python train.py --vocab_size=8192 --beta1=0.95 --lr_head=0.00997 --grad_clip=1.0 --schedule="wsd" --dataset="wikipedia_en"
Each number is 128 + 24 x the weight over its row's rms, rounded and kept within 0 to 255. Layers, rows and columns count from 0. Numbers have three digits each. The size before them is the row's rms in percent of the matrix's.

# layer 13 MLP up, 768x192, rms 0.16, rows 282-354, columns 96-191
097:134109132139144182120111108122118111116137136141159148124131133114150146104109146144107106118161136090131123101118153137156130105119124097157170146137119163153121142193090145084156142126114130143164161097093116163138104145072107146148117120137117130132102121138094200111153161172118152135
113:158170131102097159093116151145155153136094132153128148114141138101143124107111106108147105113131145100098118134125148154096101186100115138159168107144143134130099172148124147123160132119138112088152145156113101135102129149095120153093157163093111163132089107109164127095154098155159173111
104:155093118111137122116111123106162182126119117154093105169087156113191092082112105119146125145118101130137111121101126120118118142129159174107103126103143124123093130123155128109092161088127138162164123147116089114108111135145154123091104120130130127107151110135111101149111123146158117123
092:130153128158116102150128141139153134108126136148134129109163099136123076140169104170088160131152112079137109132161158134115118120124129162115149125178144120115146181131125137142115164173133133146122109136178093107121091149122139108111108125123107137123189132149122130115141122111090169115
085:157150152116138179115116147136116152129116144145128110123181073151125089094156100132197129115163108154142126116133122144146148120155103105147129179157176111123151123118102094095095095140138121102140135123175144147126117124094137099152157151109157135125128136140119107174128163152124127145
095:142095132095125173155141124109131146118124099154143141125087121153120113080118149133131170099141087129141142130129102131144139182114113161067162132126147189139119138148129153138097128165124127167142122173135194135090150140133133135183127118121166114120111085147095147124096120140147150134
100:149134115153101124131146115125145137114110170077130111125106166135114127118114135103108121144144094123133152111127173120146105120137159149114129136097158146150084108167138146088147153160153157117076170091133104091148140167064135143118161121142103105143142148093127109110143154168098136130
089:135160120163115172138138130169143137089123128107145148129141158160121112095086112108127079116105162109169115144112094144150078145082150133149148173123107109123155143132141133138121095155133160110139167125098122149141138111151122102146177165173133110102130083137096130163135152146130118177
089:134150177157138116113098121187089117140116145144150095178160130114135137106154127154118160129131124106159096123094131092107146122133114174104181128099136142143145141129133116101078136140156108108165123095136119169103138077141138108142134157131142155164124127113119130144144083125145135109
101:162149181133125119148105095110124128115107121139125129132110131131114140131127120158084133122114079127117148117114122113185142108111079137142164151118112134155103147101121137135116122144120103089100101159121117170133118165106138118128149178095106116137117110123102184141096145099113148148
107:151152141055106139109094127112143131083133090111147148125165120142106127065149128122122162164133122119113125147142135125135087122156135135112117158171136099142119123097150131115114088125121110139109127128118111133168104141135131121120163116101148151109141115104123132122113146147170132101
095:155138132097109136121106147164156163136095136176116145126137143104149092120133143085140103115129122111114143136144139159164139116114135120129118109133117139122116129113118118134112154131112138145139147155122157158084104093140099138141139137085109135129145177126071136116137134106111171169
090:080120096139119135114158136139133139073166132098114156112162129159158148129153156145130157142106137145124150120122183057152140162104113168158081122114139100148146120147137140143124106101135123180156130130126112157143084119141112100139117123167117127146106080100125119144105120147147143106
089:111085144152093126110124130173134114138118081102137139108189154179106121138135108111108107113160164079122092139106126096125110117127103089132155163133111137144122118151108156107129133121137186136118096133133106153116118124132107142108133134138087105084086135115148130132131097126109126147
108:126125142123155132110072126123125165148124111117132106194138102148120108153140155146145108176131112141150116137123122115149087169157091154117104120120145147084125143123107120113100073151144113097110115105101094134100111119113149130186137132120173129127094126116120160137115134121090143178
095:145161132099118103136138178088122170121122149104075140142099130109108143131078148080119121100132081123173083133131118152101126135119138142106114128104134133103114097146144078170115152102121141185144115151121082161118137128135121130138111122118131095109143109149125126131104143154125089136
101:123128136132153066096116148119117164138106131122138156114097134118130131123158166136120160173107142144120098108133104123124066115092088128172145060134139134138132159118155102097123121129108124108156102155159100109141109127153141117170155109125091109111109207132139107122133116160129169109
106:110115135088146165100150137163119110119113084144151123145142123165155109078100149077091150113116095171109139135111178119099129109119092159081131152118106112105131130120115103114108111123078148139129166096129078140179092160170136168123094156102111126087122135138117109105140126125141150161
092:126144183130097129163109133138118148094145116109093119135139140092115159173153101120149120147101120151134166120123118098156154144156115124100105082131125117117119135178140103116110135131091102154180129105163140127136098156120099117102107121113104141108126109164075171088141118124122129146
088:125105133103128177169133133107106146088102088161143135135155081135108072176120102123129167137091146139117138116122125142125107100147124162133140158099139127095116119169168149077106131141180134152123123141163110157121111092156135162094130120119130095161129141125116189114163173082077126143
104:124164162132154165104169116146130110103117119107130120156108122177177141134142139105116127146170125148095116152180119108086184128097104091126132124111068153147115152099127125134124143108103168127108124136148097141112115159129160181123123145137153116136128112120131154139136130153093172136
105:140103072154123091129142147069140156110124143109142141147078132131106166122158124140142121160124183121076156151105155124124135139109129134134118119078105166108126169140141105111087128136099156126142143121161098133116127104138131163128125128087085120154109126146128135147112110113089140142
097:126186127112134142100134187119122102135126120126136097141110119123172119142139115114128106162136132154102152129173114113143116156122113132122102149128091127147126152119121130137117155130093162150129183108133143149135092111130131138116148141129125203116108119121079081116121091098170164120
099:107131175136109159138100139123151140133123121154107142144150159129100094126134123137126148135102191133125141117107085130096146148107098111107139104148105108058129136153132157109132156112120080105111122132125126120117121119133134082116114095117176128074149164144141107117146134136118169142
099:095123149101094146106097120157170124123126144092144079086152183134134135151087153091103102133084127136146128161110102146129122169091150117083096140073123149152057130159114116099145079140154144148112127154144129080099120128117140105134111116106132102085126162117088162151138167120151123131
096:158132119130117101133112148140101130172156124138074097142090141051094105162144104116087116131153092142119077135136121182137095132107140142088167120130112125133136134143125124124112112128150114095126138134119116164097131155096119148144118148125138139136109096115100157115122112140085167168
114:136148128133106139105139089105153122121085124127133144145168102143186133110103116123096114145133169143112155118135134131119193108133094104145136145120151175156155107122134147139141125143132125131138127162101112141154110122119153143127102133115103136132162175124119136096106133113094146132
099:148159153132136122123099124107109147129070131131137155096147140124126137155127116136139111129098116134131112075140115109120087132102146127088164120138117127127118140226124107105100142131135098109168159136107118136130146119162144059145144136095109120118110109093129137111144122138104082160
092:116138121116128127122122116131114094112095126123156122112117173114113128155130085126104093129123157168119070130132112127163125165138120152160063177147121113099156166147128124126064120145128147152154133184134116138111114092146139136141141131180109164123116129148143063120142138154133110133
083:096113125133127126157119130149130134122098146115128143116094151112103146141105122150115124139144117125145146089121146095119127111110144127141103096127082109188119105151125146146153170101114141126090114113114136110098179142127138134075147116156095174155130128145127125086153148105093148137
100:136092154121095109161119135086113153130119116102105174134101119129122115145150140123139140122130107129118174177148116150161159161104138116143140120133163166152111145159107140159098135099155131108109109072131111149094137086144151138126128121126129146106170140091100093121190126118106164139
103:156122163139099147116151110122093136104056130150093116143085122146108108142120086145120134134130137113102101140121147096094080136116084114087093083129127148142102078142126098140133100111168104113146156127122128150136147136139115120123146140123129159114132159119143109128180126157085140107
097:109115100145139142121112133112121120068159154149151134138136143084105120137126145085148138076108156112135124108084150090147136094133165128117135131162106141129151133170145109170134131148115149132075140094097147135145100122110141122170086130121133086123140113148186119136154146153171126101
114:107140114111113145150122138154166123133108138151077123144131164092108110135174165071102120132055126137108122100120149098144135116109152128134127148147136095129116159143101157129108172100137171134147178123128111123108165121109153098127134114075151087166067164144148115109113137104133126145
099:127094136110145103159115109167100167136141117131141104097089110171093122158123123094103127098137168141168093154099147153123089122113125083090096120134152131103100127066135112077122113130116163111106130133159122095138103130070115136125130105115126154120160124121156115144113112182122141162
083:136158066121148139126119136094172115138144117146117130109072091123150154117129131089149138118164121112087127121116137067140123170139124114160106135125125094123130142089129132155130112133125143111128134137099153094163161111115131127117104107135120114137111134144127117104142135139137132088
106:102139126145115095135090141081186138126102128145129095134098148135122149143138102130160105116120123117161131164175132148101136131136112088136142089174130108140101115132122094106113125144155122088129130131163132176127102140122083098128119131111117125133121083159103130147139155104116088155
083:153139114163108115162121094118146155168140119150117130184137133161126117130139093123124175137113118150121081139110143099176154117138157155096122111115130169137131124140131159118147130128129151158122134127066141143164118085121124134108087125114132109139091143126134158131050082119157148143
097:154184109147114066135138135108140159097110125138124144156144134129162177121152135124123151143111091148110150129137120116155141111134123130125124182124161087050067146131108146127186145133132160129184123125154131142152101131129115119120175104148106124107103097152105126114119136133115094171
104:139106168164128106120127110111149157152116112068164164085126115109117114128120115139165107144098113133107159119103157154108123134138147141117142145121087098115166126150105157134118119099145104098163137122128111096148128102108123117118132058078122143098129130178142163116138138133084104127
108:152146167103134117149147127132128175112142151132160117112114141108115134131143209111124136147120171135158131116121157120151125094120119101154138097096134101108128157114135115136141092110121182172128090088121068070120099140116124136139157147137137129111184134116144178098140134121138121144
109:129120101128138102112140157130133144157123153144116112134093129101124113129108117083188129126126147161151122107086131093078155169148117083142092118120127097097131145100091129143120155122157134134127126125142095112090130087185063127137136141125115154118118142152097140151095135141148116129
097:152100109108106118141143147170096158125109125141105168158109118084107122129110121148124182154149129151133114117155128146130112061107125122136106137162164096134150114190132113147176120123116126126132150080090097146098115113134117137171152137130112092097117109158146165102123133085109147138
095:146133165173134118123114126146167160119123087126133124149092125178130116106151137113093180143152112134145087126158113108154123142137095133062146121093105122122161132147172156129132116130127088137091128148175156153115099136124133128117124123186146118147132148112100163154122159175104140085
102:099085117090101157118167143115103153104162124174168149147093160140117098125149114104135121146109117110140107183146172135144075079125120146115124120116128136128123119162124142102088141114139143110162151091174129127146152091148142116113092121136162110124091103118155139160135111101143143111
105:127140129126118115144102157088135162119110095132112116159104138120124141102170116117111109090135130105138163151156137109090146142123143152139094152108156194123105161070136100151132133107131173122115114145150152177099162082101077136132115095139136129121140154105102125157136165160114110189
088:108140153107101154167109115098135131076160134105114128155148117122166176118142139140137124103139155118128153106155126153160115094133130140164090105107161143127147132120048157104109130157066151081148154150118153180105111122109147150130131132085133131152069135088155156091173126124084128146
100:124116136073118108141136150138138129133127103138164126105124119077103153109152115150095119115120188188132125101110116085136142136130112097161162080156148109133144108151145108176166158131089146153133119135104142112093164124137178102149114154119136129125153120165132154127109107152132117086
098:126098191152130096121162119131112150106145106131103106105141114068085129136097137153085127103122125139120148124165110150156137132109165159142161102136138115119121148111126121116151133153146138095137121122155141124143091099155140125139130147135156128141113133110112130127128207089119121146
102:117135127127107124147136116122133170129128133077133134114091139153143124112175134096126129133180146090148139152125151142091110155142119089147135137063116153143148145095140105141127112088111131141153141128140143172150157108106110102121130138115139102132098153174080144116134118136116141115
098:133146179125097145127108160118110123134144179090137122114161140112145114124131138118149118128105183139118091174131177131121131165082119100104141117124118118147080185127108156161163132153156127143102089121118113119144126089147123066114152116093133122135121142092133149158096105135065133122
106:141151136104151095139123137098182152109079090171107117125116110114099122124137110118142093126104147127106141122104147135116113118112117113137156124127197169109085109109150134089120174163124113109146124132164186132107143153168197087136142120138116084132120158127140102124142094138126125155
094:156144167145117133130109123120138158147127142127135108157168116084132118105135135125127108156156126122129139144136090135120136108124101099149157140182132174098137162124131116119104137154129082081110151124107111127111137161107140147157120115148137136154122144116098121100094107106151140147
100:114109120118143091148147093091093153130158106128133149063132085076112141131102139157092130115127091096133126110135106111120134107116136128140123193153117163130142151137134091152123144122132135091114129134154202147112140087130124139102121144161165128134130136135101185127128108131136190099
103:127119107166114136100108068124126142197176128138114162110112107121114119119109153089099124096095099136081138122093146109181109134148094139114138141113089096145128132133136166132128117096192140106116129076153125126144130126105118160164107110120125175118117158113139173136116130141113135075
091:102083147105112156099151142125119139117105141054116128130103148145121126130120102097138060096147159101140118121157133172126125119138166099164115175109164157096123127105131116128136109121147132120163108114144136136116089121125137088103170141143134142116179133141130112151115140073111153126
094:145126184166126121134113122138133114139116126073149156116132107148139129136146127132153073124182102118097125139139112108135097123091109126090175176131124103153120159153126144112144131144158146127115144146132147170121083099126135117113090164153125144133129118132079152123105105109112112112
112:144162138133112125114131118141126130102101115123106143155113123142126108132168116099131175110146170114093118121105122103168084098129069154109147118114093152133130106110150161133122182167142128102196130125130144128105101118130122117111123129142190149132086133090149111114114149138157136185
095:131120113127129120103149118108153105129109134104133121115102140109155133168121143140093113162131156177128145110109190116154148154149130102176145162137152134159117099129144132118093154158119112132127136154138162121079134129099130136167142133159161127168075105150114139151125094155151134105
112:155110146121117086118125116136100108112132107114131170106170071160099127122125153129092160111144119116149144124174133144128135133168148107120146114139105141161117136114103109114107143151109162096132115174176146131181150110150131153122188119139138131174147136098076119126106165167111157132
100:100139130128169130164134116099153144112087138144111116116146178093132127076128128122129105099152128137135123171160086114125094145132137081136136172143110132143105123134130134161113131121147140135134162111118155134086097063154178143101136154145086163094100132156088178179177101142115183157
099:107126093147127096103130137116114118125148144124127107163164154134136133137185122109080098128127114161088090131094124078116112127127140141116137125123119127129101163151137163140126088147147101129146119141106163133096140110138158073147126128118174142089204174151130108131113150144140197119
096:149139141088126130122143192151134140162121164143123119132112161119092131153117119142110083123159128114114117091108095120187111129112150141148099102129110096081125129154163138111123137136119118075102115104116137115079110131121116139157125117152114110147139102140145128130108117126103148153
108:138159108128112137124147115101157116162154124171133146118126163146125133124110130152126158106112106118122130120091115136089127178111123135121124130139121112152098145111110122115044134109158181128153185135130145121106166161094154158123158095122186096126122084158128135135117148128127138116
094:143150128149135105148109166116122125129150148087104098113119119094092087132150136141100105102154112104165184139125094130142098115103127139116109091121087150131076128131111139111096127110097093072099100092121146140125119150130111140175129112116185123132110123180137150124155105134143172154
093:122123127140117081141164118141112129102146140104118139130163128104115119124120133113112116133090122160103186184115076139163133130082119135143162097101151118142139105122146168148106118170140121142187127124126108114132106118126115097076087144155158119057132104138147151094162155078130130147
091:130151120166095111119137129135100151147095128129123117152144134125146110143104120178101095126113149140130137095078153140138090122116085142132117143102114126163156134110108150130139149118136088122113120140152184164115129153132141085151168118111116123106129133126160130116145135114139100128
093:131156144079112116121141088097150159145147128154156142127120131171121161193147108105119146103130142126102145131114123099121147085131107124157186131100157144129163090120126125116162123062167170072131093123112123129107123144173136117099155138123118153168128158140116157190117153107156160135
091:097164140093161168165150156168130166109169107151132120128129136120138132128078154133138089103103082112104140126099092122156134126124153142158159125153155139178125119116123113108087157116113118155112162168129161176130137131124153176101116132117113133100094125139137149105158150086100135090
103:107122143137121126115133165117147152148153137126123129098138126146163094097140124115147103156117064047107144121142167132128137155159111102139113132117070147161084089121127138136064139158123108138132115168145139097099126149148142164127150120122116125131114122099156102102142140104133141150
099:130127137119150134080124131154163097108127132151121097112165151056148152128107122141121135193134145126166143103123166161142115168120116162118142124113131123124122153185131092142150098143118147104125152160121156144101136145070164083164141121138096154148138139182149104130138112117139158104
104:093133130127137126122109123128091121082118107135169133081110123136137131129143143106158117095135128097106155133127150121120124076135130146112106118076108132158100079127118131183107091122111100148110171147118143108080104110112139129125123085142187128137160111132100113131119117127119085134
103:123174134150158143142132118134154119121115130122133102124123121137148088181149141097146112144115141146095154097125131101163145150162102080135117141125197175101096140153110165139156117113139122107136134104168162182135137176101151120141133105155124152133157120113119130156151088133175126109
# layer 13 MLP down (transposed), 768x192, rms 0.163, rows 282-353, columns 96-191
080:080106129118089115132119118079120136113108168141075098120135153164097150100164091111124150136113125110193118134147124117151113132142145101126125127152086175098132139165124148145134133150131120167076116139102119102120114135128150096203130187107124125159150110117134128095177130155143124101
125:136144145116155170138162146147110168105107144125132138113113137133134137130109122121157092132148124127198126124142171149102132151096115116141114160142168120101091087137119096119146141123147122102121128133079150146123112147142187139074135157185145116104109101134122110106154161157149123122
108:192105160114148103167117137144111117128098173125117118130113104140129141149102137114142098138123146090147128119132121148138131134175132115116093148118152178096100078110106087166150162116101099109156099100123113138096145142067154101130112144108126117090091102123111151130106159133123126092
098:097119077102168137111125129147150133126158152105125101110124169152185117134140117126151139109143136126105156129175098137125157133132167130109114150140182130111164152130153142131091091091120106181089141121126156127129126139114137113167139114108143120169150135147165139113149143147149122165
087:152139141121128147101110125153158118148122100070130155135146129148090126184132143094109130136109143112096090079101131134111086135118140107140162140115128141110148126130048135137141121148133150145210096146126156120161150161094118137161097147117115143091134129110129114109132141125150145119
116:205102135147148106116133141125146168126132168090134156117153147154137118096096137160172134108104144107109150161147105099128161130178117108154122077119122139139137115152142155127132152155111122091103132108098183102154146112173122116152108140153132077137117078113152119129134125152125125117
103:090128155132153148133085122127108128135078158112102132130123151125113156091095108099126115102130091136161127097142118126129169129165095166143150138123133097118149138138145096146126122103129115098130095138115153137136099165160127150139115080159137100181125127143098145113106131146129118095
099:107102129102161157115112136097165126115127104126122135149136159146101143145083155139109128152157092150143126080186164127121148100156141115134091137126146127119181111148128068135131132133116113180127129068185130098104140146137124126120128113100138151171130157142149090101142109159140120097
092:160139130141144115115095136140117114172151129169102109120118081139154110113122160126157131113112097118170101123133118096118116148097129120084119136086155114139133119132061121130138127128114118122104119112109149142158155086093141146146127158122115161108154117112105158128177154122128100107
112:109131134183133137123093154126103126127155125153108096150116165121119151125130156086155115146174117087083138133143095097138138162131106124115125105155128089116131124140157104173111132122087150131129077134167123181117130153080165114137108131159102135117107112154094140151135135081125096136
118:129121121120099120147121139098110127117071082140119160117123123155090162086126095120123129120140115124136137162133154158164136112158114134136110122154098139099159185074152140124146144128111125170138125126127124142167125111137108137105132089142141117119144125143160134136126155136177111125
105:112146093147166073153096129065156107105139139129128105131155127111090116141095096154119158111084132141101111142125133074127117109162159149142158120099115112133121133151142119138176138102123123127136099140135138113122193146129141116159117101159147127185118111100115109156132124140142117097
071:164141129143105138174136102114088154138103148139111148163130134118142098139170130097136108122158159167071147098117117125126107132129126129148175111139131109139083111138152124118111109126093173166107154133130083158115151101095089124140159082112139103080128149096139139107152144144157148162
092:123130099100152078114101171084159122137154161127091148150113133115141131138088132148131160183120134161135119131141141200121132126104142119141123100122161133106159171064137156130143135160142089145159151112143131094126140115168105098128095091099103134141130133133095115115125151107121127133
060:142154163132082126150109111126122125155088163123108139117103146108158123130119141085137132107135129163092131088143185121137137112166089125146190148105157101150113101066087140118156170135118131178122144149134132120113138106138088142105145108080096151112159124104127113160123166144133132124
094:156097121109154133156149098136112092079174140150149121085143140144143115139139147099087103130127131178125166155097103101143085138089116151136146129133146139128123114121125147142127077091137118137155080169104154118143144124144107126192125120122144123121118120119124142111123126154152173122
106:150115111136169113124145104133139137119172147116142132127128160104155101147141131111135098159124141097120148153143132159111131120140148118148105104079141174119101138167080121110104169163142111101117147103108104160145130132117136158111122122084143114130137095115089160155093141124136144104
122:158124128093129123159070142119092156109096150098117150148107120086162130118125136149125136117111126090114161162123126109099154122165158085108146112127119116129135090143106096144132083105133104105141102138134166151112108103121117128128138193125141142133102138155163145166111073133095061171
094:112142111116122130110109098150133145158110062171159140118166154161134112135142102116161139140158122085175093152133107143108159097131130119120105126139110120109133153112177122140128157152100163148113125134165155120097149155135120155137083107133137141156129147123077124119147143138145168102
096:109108163144140105134089102141124140138128136156110125127108147116126160108128153151117145142155111082191105114144125123111124153145121105134121111159116134078149084135098158187160073173116133095133124159132146142148115140117119111146140126102123129112138113141123153108110141150124096136
117:118127143151121138127139105161097139157130148133084119134110075126133086140142140156069138126139126120123096152110136147106140116150125157099162063122151071136143099156087101081105104118112148101100153083114113123140136114084116115134114135133121117118138152157143115152122146115166099106
131:124115165095112158128078147173087120175132094106108141161173114146132103124145140107107177103124109117126112148147100149149144131092127167129140129146143079152140110116128121130141148115146120153126102124092119110153149128128160108095127159169165113121156144101141137140165144093113168148
116:125132129106100110097128149158135143122125103147134144186126120145115104070142153127135161106167121078139125159182127138110148125124127124123100160134155125088111144127141126111146137128123131165124131137134142118128145138123120107127092213106164138129127153126120111101112061091088128108
106:090180110105130137124122146132148122109142134119129133095145133180095112158143162161143168090132158112147118110132111128112166135143119113123149095121129181120127121102132116119120120085119140098153148116123159135137104108168137121146123094155141124167137135129111114100136165098130126130
104:118129130137103130128152147152149136121141111137126120147149111144149114144155096127167131096174128123143123146117100132129105111131153147119134124093144107122193122131138132117093113124125115121115095101073108097143172036143119159113078145090177175131135076130144151147160135119119114093
094:171140128181137133095170123167147093124099103148115173127118099105170131146146119137111143127136125131091155125153133120135136156178108131108103088145126148099152161131107113118128144097126122176098150095140130116079126119127160153098138153145121147173127124157117158121203103136130096100
056:135153125138084111180144154110104124147099154127112110102073132077148158151133121087115136120119114125085134066121164125083098135145126146127190110116149134136111092108094158133113135153137156147164163159175119139143125107127119128091135089119136097093130134089146115103129157135153105150
103:110102085155118100136193104153141133130103101119104134177113139182140150100167130121132130094143124119130138126137103143131151153115144139168092127129143160123131102094096162124111107087085125115098135114140080112107145121083126194106139111130120138090104103162121150146121135103142156131
085:144117103117118131141125123111136093148086128189182077121115134199137127092111126111090156116119122143083121112158153141150150125142095135150160100130114175129114142096118119140143159102117175111151132140159091107097134156123145130119124090146151117111119167153106166113118131097128150115
085:107136112157135158114136091110121137142114092135158100162113165149161142105115115156142091109158196135133089150119107137092100134116167091139165125125138128114120111108106152117132143125089105124107130142058125080098119111094127128178090158158157077104186089142133121112149145103121132110
101:125118109136120099120163146127142089131156138132131140151144146143117114090164180092118129143102127126191148146147157173104157138101118084172048161111146130056116110094159066151100124127145095163104126121122124134117158158148122104110114116138115158102138121120132139116106112123104145104
122:068096114081116089146151112134190140137101107143093097157096083136122138138108117169177162130111125160127089122120124114096108102114134103086122122126135144130129128084124105143165142119104101136134144133121108134096120152128144144134103153128154117177164160107127112105168134110116184113
101:123156141128151145096106143097137095112142135111172106135143130178106133112095081143129129175169143165160157153137156106099125110125147107073158146158143143112121141115139124136147140087131159143102123102164082169109093166167141117111150159121177130144139119157138115141119111122187152090
099:173144150126137126116099136122131134123141119101136071148099128141104125101121183115098103155125140153088136049123128116100146141133116079143099127115133106082139154095088151117106099135105142136119139122139095151157118144117103112124147110136115114121084126119158106112092149160152126106
097:117084142156116176165126151134139103140134132101127144116152145136123122102168130137147081136114107130111158152135112089159142149130152113164139155118154147112124137107084141138134137141153095136141158091127102161114122158106163104151090126121176110147177115104125179110158159121148158075
091:166141130133111116131130097087136104134132108146125113110119139128155139157155170151114152125127116143168159092145115186098123139133136145089140134113113146111152152078132130124146139105123148190156069168122145102135105143113172061183176142137134113156146129158126123082164146120116137128
058:155166142125126140144144134131137156129061138117148131120123191131127136126099129116136103112110127138086117064183176140088094157153129148134180147103137124144121131137094144132106161163092112128139140147107139101092124111066101171138124112124174149111131128099162132100155135141124157137
073:120171116121140142147127134105126143106168168117132145118111142116120173154102097093151159130095145097134134128140103163117126109134132112151148103079092146066160122170125132162111099096110163138098132139127146128171176140131132102152158157097109110147152111110155119091114156144141133098
100:119155116138149149119153074132134120124128172048116136153110125123150133122105132141132114150080126124124129121126148136153096126186116087132113109151115133161132103165091111088186144116162109080150112124118132142121124139122126141157132111139095138137097133111076093103140130118105127129
107:154091099109086100118102100154157111113137139138161144100165130136117116114130117146108092127118117162150119147129139129113138189122136125122105108146131101118133155147121152136146137124113121111155119089144146126128126136118171137123104120127123092140148154190158140120118118139145089174
107:158136162111152084115110146144144087137095124097158124194127101127156107137165132130118094160094117144140142124112124118094144117152143105110131148126161116149081142178156140108102154099087092169126162130144133106110109106129155127082166124112091142120106155125162126168112117140128120095
112:134136105134163115118105098130119151126116171135112108140122108135108096100119083118093183130134130140148122139105114132143119121145111100126134141146121145122144095090120169145185146094133120161105159105135125113097151106204088107141102149159143127138134171114158111110105086149131108138
095:082172149169111096156133119083164169120108109098114133127129117114110096111098129152121095127098118146101149171134141117146142122123113138093150141085086115149100124108114138125080137169145120157131111139121147105135159136135146124091135140082173139118129122068147114115103091153117117104
088:097149148117141074116149110133074144114132143089101143089124155089181154123122139172126123100149119082156123135157127119160176088162161122170111105143144159083098157159138128146111141163121141120120145119149170127135152128149110143168148131127100124186134147118134134137165144112129117081
114:137105131089149133150113108116139102132108145127145136157143118098141121111149132079144113112111143110128158103134163069152111111127112081111121108135091110131127150141135092134133154128166158117131145139148133114138152150150149074145149161099093096159126142125138106124170129153118105145
112:104133148151192177129100081110129080119125125112134088198104109127122080149113097140139147154093096094100115116129106098104166111123148096143137159085114116117135149118132092141114153133105110124149129126120167140102137141157142174101116133119096144154138130139120142149133149174114103089
162:154097122138125121067154175142123146157134097125147131151163097127124123161145135143070119138142136150113139164072134073176135152070118116131131119168136111158114152145163099106113123104151129111127121110139114125134135111164117125108132101153136162108136128145109137180107132114115159148
103:119043112115154153099120101106136116108143145153131157127128152120138132134114182137118160100100092117120139161130099120150121110149177140102073169097125134111116142133153129114090097134102109147159130121076152114166099120143120157096144056135143122163140113165094123112114119112137145148
076:102122133128125118145148075116136142100124143115095117096113142136073139113138157132147115158107131126170134116149099173130153127110173145097082111135109147071111113166104166158113116146132159114119142143124142127108111164118095080167107174131097088121123085089139106085124118111148110092
098:133132092082167126111155134089129124168155137100174121134116097133144140099130117083120126150144088084181097188112152135118123146166136119104149077080126145142141156123131107130144092112117146109154122118132125150187141131134102116152111185121148148152120140155122137136095126092103101101
101:139131124100128116151138158104148131146102118112098131163143152125137123096100149124108138096127184120151114169119149155101122095130126126094139151067149126144139126139154127111169136117119124176129124165091151125087115162133117123152105175143127160101127124144130126152109124124118111139
114:104158132106156112163089152137172078127123139118142173158100132099126116153127145130079134103136123100142141127163133081117137144124131158128145140168141169099111153105128124141111146130069184117133141129158124158104125122180136113146105111161110138159104148112116135120109107166137110128
060:161119129131107104144146137151118142102107120133138136126097118153170135128102159102158112132097138139098136096142134188130131105135117141139194129146159146116130123132118148112097136138066132139130141155135130134137097085090087108115136131121087174084113147111124126122136146141133147186
096:104147150037154133132104176096146117153090111143141133134146151131109124127101123153134156169092097098145160149162139130138119144141104125085125144124118133181109131134131155115165148140139129100130117170119114101142102136127164139103141118085156105177103156124150092139130153114140097132
109:139128147160174128136126171128127134080114165133168145104124156116142101126095141125121085149094107157160108141142144134082134097118154126125114155101086145142133124141112108128132166121145119124154064142136105108131143102131126198128094128122138108146142133129092141179112143144130133175
093:156141106133123165121141123103141100135106133144117112108117083110128119149106109088132071149145101150150122157123102183137108118186124111077117099129099094137126182141130146138109141160144156115139139127144126110140119164111115116131140170123106162173137110118124134113107096139129091084
095:129131136098124139143141135124155127105151145093145196155141151099122084176152111109083200143128144137183105139107131102123150116116183130126159159132146106116104182112122111151138127130136158135141136115119099111131116145124136139140143155163150115131120183128111106157130105084125107156
122:086140135096158132179161161123142135147119107127111114135179162133128110081139130116118124144142084140130136123153133094074110109135186118128191145121134092135114156136121085114171130169143104089158120108121085139140126121139115147120142133117125149133149136157134128134092119127130076099
092:122098132100151151156101157160119140154168091150144113145148144151131166126127154173064139126119153140097133174153107122122129162120108132139099145179134118112147137110182113121134088129123107090124125141144127098131162085115151152121129137134133138143137138117099124124145148141113110169
116:110120142128117100116082137124112089095097112109101145122120130166132120146104157139091150138125132115117166119186156146114135099141145143090102115132092101131083122130138169080117105133104140151121134124154109139173144160141162146129156157158144130185153145153138133117100124110094144123
093:137106114117113103081163128157126148150125087138147096106110099150111114124123091155151123163149133085137111111120143131137149107121136148114117119106117146108150140125157113130171120129086099117108119187144137108147163112113133164151141122136154132126156121137120109059074130142101107101
123:122169134094131106090085140137109147127120161150159098091123150144135130166128154160121093161127113112130125121100136109109209130061121141146124114114162092151146163154110126161132127129117139138147133129133147105166128108150112080142096099104117127184171131142142133131117096152161140132
089:131132153128069139116121125123164142127126126091135140133105124108127154126123146137166142144145106135134132099139101129147113123144093172139161176161079118134172162105116121122070140121098074179162154141148130135156126079135124165106144182115145159136133128108141156068136122128092117082
123:133128147142157137138132105164120177087131063087140112135135115110152155134137098105146122139121129136180106170137092158173128123148135132117157154130122143154144099099151176106134099153148130111105131135143140123143129134160094086120076141127107135122148148138149183127108081131114108176
053:112130102115136156189085117090130101142099103100116129090097157122146127117149160098129136110108137129120132068137177157101109147163090155124171132096095133116126086130115109145129097157127137128108104129137119136087108124097111132154099104116141162088118118081166093098159137136119141114
091:113112152087105171134115137077120117158134109093099107101141134117102118079136135095135169076087133175149147110103112166082096161110152092159131129122135128105142151150136127109145136129132151122156152155124125155149130123139120109143132140121128129153126096091113140116132127115124121149
095:142167134079142130136155147113141110107118101088115115090113144146110108118094178114163130113111124075135134101147156137139171138134128138115115135123150157179154123128154112160132100114128109104123112106157083149107113145100149121165130116169123109116142121169112121132101122117120072133
091:118131164134106150108121124189116088131076154102109098136112120113170084154139115150173131126174098136091100144151130156122099129138093135159129157126129133155135128102110137140133167170152139136111153172079120102129115128127094125171083101098180155124116111099117109113123168121130155145
081:123095143110081082105123095112135131107106169132099144148125123161129120106143111150154120134092158147177079119132103143098159124124150139098109116137132183114130166144107172156115135114127081171088125081113118115120114163159100072122170132125148150152125153128149119121102120145121102136
106:128115111164165106131148134085145099134125156142146136105118136122090144109137094159152072121116088108156139155130124131115121134135137172101130142115085169122150151099095186124093128133140133132136157115144100110117133185128091151119124090120118097149130151132142159140086128131100101136
102:083169098141145129164118148103130155136115126140134104161084110168129075174124113067164153133163099127117148112113116104125124111121142087178129140111091135098151121109108124118103139117148124120142134128163139148143149141146163151121083137175160113075110125133098140111153101134138163131
115:151101147121079087102146095118086115112154145105135104122101087160142097096128085098140171096135167153161088133125090113108132137110124092150116134164116136110117155101133156103147151102152134134099084129128121153124142109122145128148115163117136113109117164089134148136150129100119100113